Weights of a small transformer language model.
Size: width 64, 3.08M parameters.
Architecture: RMSNorm before each block, untied embeddings, capped logits.
Each number is 200 + 30 x the weight over its row's rms, rounded and kept within 0 to 999. Layers, rows and columns count from 0. The size before them is the row's rms in percent of the matrix's.

# layer 12 attention query, 64x64, rms 0.12, rows 0-25, columns 0-63
118,215,280,125,213,171,194,199,142,171,191,186,195,179,196,205,202,195,231,253,183,193,162,227,252,168,206,158,179,177,196,214,186,234,125,220,211,180,225,189,215,237,220,151,244,168,162,216,209,220,204,244,182,196,192,190,219,173,202,196,161,185,225,157,182
088,195,220,121,196,192,215,226,208,235,135,190,203,185,177,194,192,228,209,236,222,174,163,161,206,239,181,176,170,194,204,173,176,246,167,209,194,189,189,198,216,219,169,144,251,144,188,213,237,224,183,204,143,262,191,187,180,192,209,211,149,209,173,213,266
098,161,154,254,247,188,166,167,254,220,225,197,179,196,186,210,174,190,166,189,203,211,240,168,142,191,210,236,233,192,211,195,160,170,224,210,206,239,149,236,205,171,137,195,185,229,166,256,198,192,274,201,204,157,210,216,181,194,221,195,163,200,182,241,206
091,250,181,230,229,242,194,199,218,257,259,202,178,233,262,160,175,229,180,174,194,204,221,183,187,223,195,266,227,161,229,201,208,169,201,198,164,262,188,190,198,191,211,190,192,232,205,199,269,221,237,140,180,198,229,236,182,183,215,240,178,207,156,211,210
081,154,181,187,155,171,176,215,168,168,191,204,216,197,212,90,197,225,231,240,225,165,230,205,159,228,225,177,190,157,224,232,218,192,183,167,244,175,194,241,179,216,187,221,157,188,173,201,239,211,243,230,179,194,193,190,255,202,217,203,191,215,134,185,213
090,197,178,254,249,182,184,220,207,214,208,153,209,188,224,173,204,222,147,207,213,189,224,248,168,164,193,232,215,158,143,212,176,166,269,239,159,191,209,191,181,246,190,221,196,142,231,216,174,210,255,153,248,155,191,209,227,220,203,223,193,226,208,218,225
085,240,207,204,223,192,223,183,226,210,166,212,193,190,164,210,202,190,182,234,251,197,129,210,218,228,212,114,207,228,252,207,192,258,166,190,213,200,226,177,177,271,241,242,237,195,189,223,241,208,170,207,193,224,144,159,239,198,220,204,223,198,162,206,217
085,210,212,193,146,209,188,293,199,190,229,196,176,207,181,179,191,191,233,161,212,141,190,210,243,215,201,160,185,181,189,203,176,256,142,169,215,170,244,214,200,162,225,180,192,154,167,235,151,162,150,179,224,206,201,169,198,228,162,236,217,182,218,168,202
090,157,164,235,248,161,245,180,196,169,192,148,164,241,200,193,159,185,164,174,198,189,236,186,185,260,210,235,234,186,202,205,250,179,189,249,150,229,191,193,172,175,187,194,219,199,209,205,242,161,217,163,211,158,222,176,204,216,185,165,135,201,154,183,173
093,203,180,220,223,175,196,246,217,219,232,190,195,242,185,156,175,253,127,225,187,181,224,215,164,216,230,236,216,171,174,156,257,175,205,234,248,198,199,273,194,222,216,208,217,193,178,216,230,176,173,162,189,146,234,219,194,256,182,234,165,180,187,217,204
081,249,236,173,198,227,244,174,149,209,162,219,228,222,183,235,167,171,190,188,181,214,171,231,272,170,180,183,213,180,153,233,139,192,151,227,187,259,211,219,231,209,212,194,211,189,164,209,202,194,165,224,234,177,235,154,237,198,227,197,228,178,178,220,248
074,223,240,217,234,168,233,215,177,202,158,228,224,224,243,220,211,234,201,190,247,263,176,181,151,226,172,221,217,164,155,212,187,216,164,198,238,248,228,231,180,184,199,186,190,231,154,164,200,189,249,215,183,189,142,169,219,168,220,180,196,250,238,250,193
083,237,211,184,207,162,230,214,252,161,172,167,161,204,230,185,174,211,214,237,219,213,155,203,213,199,245,179,192,215,202,221,166,212,186,112,209,205,255,206,220,184,218,161,264,196,229,173,159,183,168,220,211,197,116,241,163,207,191,195,190,208,192,165,183
080,198,236,202,155,226,205,202,208,258,226,185,168,167,217,217,155,213,203,175,165,175,160,200,196,200,245,235,259,203,219,218,193,173,165,191,207,218,165,182,152,170,186,180,214,171,219,252,174,222,210,276,177,238,230,247,210,167,202,257,189,203,239,229,157
067,209,210,173,223,217,173,201,176,156,125,169,212,223,186,223,144,186,216,185,247,220,224,240,229,127,180,193,261,216,208,175,177,222,174,200,233,201,233,166,216,112,196,221,205,201,200,211,203,219,207,191,164,177,181,198,227,198,157,228,193,133,218,196,186
083,223,195,172,215,202,194,144,184,255,215,178,200,166,224,199,184,223,218,190,161,253,198,249,229,194,173,213,170,254,195,196,208,216,147,176,221,185,188,238,236,258,181,254,181,223,205,191,217,168,197,233,199,127,189,233,189,277,187,214,198,193,222,185,251
072,221,168,201,251,205,195,174,173,229,220,181,243,212,214,196,222,208,242,215,194,208,161,191,209,215,164,187,183,194,229,200,149,201,131,239,194,193,159,186,228,187,226,143,196,216,199,194,243,224,304,215,173,253,156,212,187,153,194,223,195,238,236,192,195
097,162,166,182,249,209,187,212,167,242,204,179,179,223,244,148,174,189,163,217,167,211,250,265,187,226,190,195,239,152,148,160,258,179,206,219,183,195,192,240,215,168,201,196,166,174,198,206,168,175,234,198,191,179,206,214,220,201,161,196,184,169,192,211,286
072,173,207,224,165,181,162,211,220,246,149,240,218,211,138,190,164,220,199,190,259,199,249,178,138,216,174,224,195,220,183,198,228,222,227,183,208,194,204,166,161,192,177,270,142,200,188,244,232,222,174,187,151,262,200,228,202,218,212,221,211,230,180,197,200
071,256,168,170,139,254,244,185,176,211,219,195,193,203,167,253,208,207,161,210,176,250,195,189,203,212,191,181,145,277,222,203,155,203,181,218,174,176,173,185,218,229,193,239,198,163,187,204,202,208,152,181,197,261,152,184,234,231,214,200,232,212,243,209,187
090,117,211,206,230,240,172,157,192,185,258,227,137,194,198,195,212,199,168,170,176,188,242,152,190,204,179,220,236,254,178,187,187,179,208,268,215,175,182,210,203,176,156,164,192,209,186,209,196,155,210,242,209,175,149,224,171,236,204,214,216,204,163,198,158
095,215,197,184,211,201,219,226,170,190,207,153,218,238,150,158,221,236,165,199,198,164,207,239,235,150,187,207,195,172,189,210,191,218,158,225,247,146,227,179,239,236,232,247,215,168,186,170,204,250,166,181,221,218,244,233,255,161,234,199,230,246,179,180,170
096,300,218,165,167,206,248,227,163,197,199,196,203,158,186,244,160,234,200,226,228,194,184,195,243,164,181,170,191,219,252,194,162,177,259,157,230,173,223,216,202,208,184,191,178,206,243,157,236,179,198,212,204,211,190,180,185,161,176,172,215,167,173,195,151
078,177,174,214,123,227,198,210,222,201,156,166,210,266,192,157,182,163,156,223,202,210,184,168,187,170,190,232,204,173,213,166,190,220,197,228,204,158,199,198,142,256,219,250,204,236,217,169,212,198,236,245,216,210,189,205,236,207,179,231,203,200,166,123,231
089,272,164,161,179,190,215,205,172,203,193,214,184,202,164,249,154,229,194,169,180,199,198,259,198,160,180,234,192,178,202,177,214,182,202,165,196,163,192,188,230,224,252,164,260,209,144,246,166,172,154,167,212,233,213,158,151,207,224,217,229,229,188,183,183
096,179,200,218,239,214,161,191,221,226,302,192,226,209,194,163,190,228,159,200,187,192,204,204,157,251,218,238,223,247,195,188,213,153,229,220,183,222,184,259,191,139,212,164,174,266,183,202,181,212,201,184,226,165,212,182,241,217,235,235,184,199,216,185,228
# layer 12 attention key, 64x64, rms 0.123, rows 0-24, columns 0-63
079,200,181,180,191,256,198,220,187,150,180,176,210,211,193,272,208,182,252,213,206,239,249,227,213,187,167,195,220,209,225,220,177,262,240,164,221,183,232,197,183,221,187,208,203,172,178,209,198,237,89,152,166,208,191,169,206,179,208,207,188,166,240,204,184
090,223,213,163,214,216,220,201,190,186,195,222,217,174,204,260,221,188,231,199,223,222,161,179,240,157,148,194,238,236,202,221,178,244,183,146,194,176,249,183,209,229,213,226,217,221,170,211,176,205,148,185,182,201,168,149,212,197,219,179,234,215,293,191,132
097,190,186,248,231,218,180,185,203,208,266,242,153,213,216,195,187,180,149,192,197,225,160,189,208,194,181,211,241,225,194,168,233,145,164,206,190,237,211,196,153,171,198,193,188,191,257,154,235,151,242,228,217,191,200,258,229,226,175,193,264,239,191,204,167
092,174,167,263,213,188,147,161,207,206,228,237,208,188,218,157,199,183,183,211,239,238,197,200,173,212,248,258,193,184,207,203,207,152,208,216,217,170,202,245,210,194,171,206,167,202,185,147,265,182,238,234,262,248,191,202,196,222,159,200,213,227,183,200,136
075,199,221,226,192,165,197,274,155,231,190,210,228,245,200,164,218,200,177,250,169,240,220,162,251,203,200,203,192,187,168,169,164,203,256,183,204,226,232,206,239,217,218,222,149,161,228,227,246,209,248,232,230,158,197,236,202,190,191,238,144,193,212,177,210
070,205,213,209,204,198,214,272,183,223,223,229,169,147,219,152,185,219,197,187,179,206,205,184,173,182,188,236,209,182,141,176,219,199,156,200,233,166,180,207,218,235,211,238,201,173,157,231,248,199,161,198,193,171,199,221,224,196,123,199,254,211,113,193,231
087,204,201,187,171,235,184,248,185,178,198,154,233,248,204,219,198,174,233,166,210,197,196,230,203,189,215,197,227,232,183,275,198,251,177,179,183,174,216,222,225,222,225,119,222,170,176,209,131,226,166,131,201,228,202,155,167,206,207,217,216,208,246,208,180
084,218,221,183,172,178,227,206,182,203,165,159,257,123,197,231,191,204,170,213,250,204,185,201,188,216,157,215,177,280,174,200,198,262,182,175,218,191,244,201,203,179,180,184,211,192,217,202,234,245,217,233,235,155,204,259,209,199,169,163,196,197,167,179,254
067,213,195,183,226,194,241,193,251,239,250,176,211,229,125,189,203,220,203,206,200,229,199,141,182,173,182,184,202,232,189,176,243,195,243,158,219,198,264,274,154,217,179,189,211,244,201,212,230,169,193,199,230,217,152,175,181,218,187,185,150,205,241,216,221
103,218,221,242,218,196,217,202,228,205,241,217,149,203,246,151,214,197,134,210,222,207,205,200,201,225,186,206,222,220,218,166,234,139,169,254,215,184,151,185,186,183,198,200,194,216,219,230,231,120,254,250,250,199,229,235,184,211,176,218,237,207,179,208,158
076,209,193,232,204,149,191,181,215,174,144,235,184,205,204,150,196,192,174,186,179,189,202,240,182,188,221,228,259,160,231,186,146,151,178,169,175,238,160,260,223,217,179,173,233,228,221,252,198,129,244,205,226,219,158,208,179,178,191,184,212,231,188,206,229
075,156,233,170,274,164,216,167,164,212,159,255,199,243,188,213,177,227,190,212,250,151,220,216,199,211,227,258,220,198,259,256,242,193,198,241,178,222,188,192,208,192,204,232,244,183,191,180,172,202,189,176,233,170,171,181,155,199,171,207,153,201,195,220,193
083,169,180,228,243,206,223,217,215,232,263,204,199,159,219,182,180,189,170,187,215,241,174,200,198,210,217,252,206,239,237,150,241,167,166,206,223,191,166,239,178,192,209,234,217,168,216,189,171,206,153,217,272,228,261,223,201,226,147,194,202,187,183,250,239
084,195,157,196,166,225,208,210,264,200,123,202,215,164,206,235,175,188,185,238,220,199,174,247,255,159,287,188,208,187,208,243,230,200,195,160,214,201,167,171,242,167,220,177,173,191,165,209,196,191,183,270,188,170,190,203,164,203,211,197,208,190,201,186,244
058,229,193,183,213,165,233,163,207,214,183,163,237,179,160,151,230,257,141,202,174,175,179,179,165,198,213,217,227,211,170,206,197,174,210,186,205,269,169,174,171,205,243,197,168,210,172,203,214,171,168,202,227,188,226,209,186,101,174,249,174,241,200,188,195
077,246,190,226,189,186,208,206,186,120,188,204,153,193,162,189,260,166,192,213,226,185,201,190,211,165,185,181,241,141,207,253,175,225,200,234,187,228,210,238,225,141,224,204,226,200,226,229,154,227,205,197,199,244,241,195,199,142,204,216,177,198,200,175,268
097,227,236,147,135,186,208,196,172,201,195,231,223,175,167,230,238,212,210,260,190,197,143,241,262,194,186,170,187,216,233,185,183,231,166,192,222,164,261,173,202,239,205,179,196,182,172,182,222,250,161,197,163,223,176,183,213,152,212,185,211,185,233,154,220
069,173,203,138,181,214,185,239,151,272,194,176,163,148,182,171,199,209,239,201,254,218,176,199,203,212,189,208,166,174,211,206,171,206,260,202,204,131,236,196,235,242,200,211,196,218,156,203,233,180,184,268,214,182,235,180,187,205,216,193,175,202,239,166,237
075,165,177,217,205,170,209,180,192,231,213,152,110,197,198,162,232,229,158,202,181,222,143,214,157,195,221,215,240,236,200,211,241,172,188,225,198,221,155,226,195,239,204,219,135,197,239,229,239,176,227,192,231,135,246,222,202,224,201,208,181,185,204,228,212
066,205,243,207,188,228,262,174,177,227,176,193,201,217,180,231,275,194,246,197,190,226,206,249,218,155,157,201,166,192,229,199,206,221,147,217,145,218,239,231,173,205,201,168,174,185,193,233,139,202,192,189,120,193,212,151,181,204,202,240,226,203,183,201,223
094,180,205,278,195,190,185,196,236,204,223,198,201,188,234,201,191,191,152,234,197,249,160,253,184,252,205,194,244,207,225,215,218,183,216,204,171,225,184,247,203,155,203,220,162,157,186,161,241,210,252,158,257,168,150,245,236,182,197,209,197,162,202,215,222
094,196,211,180,122,221,252,251,221,181,203,195,244,209,179,222,165,214,214,206,206,205,213,168,222,158,198,215,212,184,154,219,153,240,183,145,162,229,204,198,221,181,237,212,236,182,171,214,192,180,195,171,229,190,242,163,278,211,243,181,205,219,162,143,192
073,188,219,209,167,231,198,193,252,200,216,263,214,188,191,258,186,218,178,179,221,245,255,182,248,197,192,156,267,190,243,221,184,152,144,212,203,188,218,207,230,182,198,234,185,198,181,234,211,243,207,172,152,229,210,158,170,141,242,201,224,196,206,210,172
082,182,227,223,191,195,163,229,193,255,252,260,167,220,271,205,217,233,177,231,174,225,189,180,164,194,218,172,217,191,211,209,218,159,246,235,198,230,193,281,143,210,174,181,211,144,205,187,236,184,221,252,194,204,204,220,182,203,190,191,192,184,241,241,186
097,263,182,178,182,242,228,220,201,203,146,171,232,220,159,185,174,198,234,168,191,197,194,201,261,199,194,190,134,159,213,253,184,222,173,178,156,205,232,180,205,243,209,179,242,169,226,196,159,155,167,165,186,206,178,165,250,203,254,192,205,237,186,178,202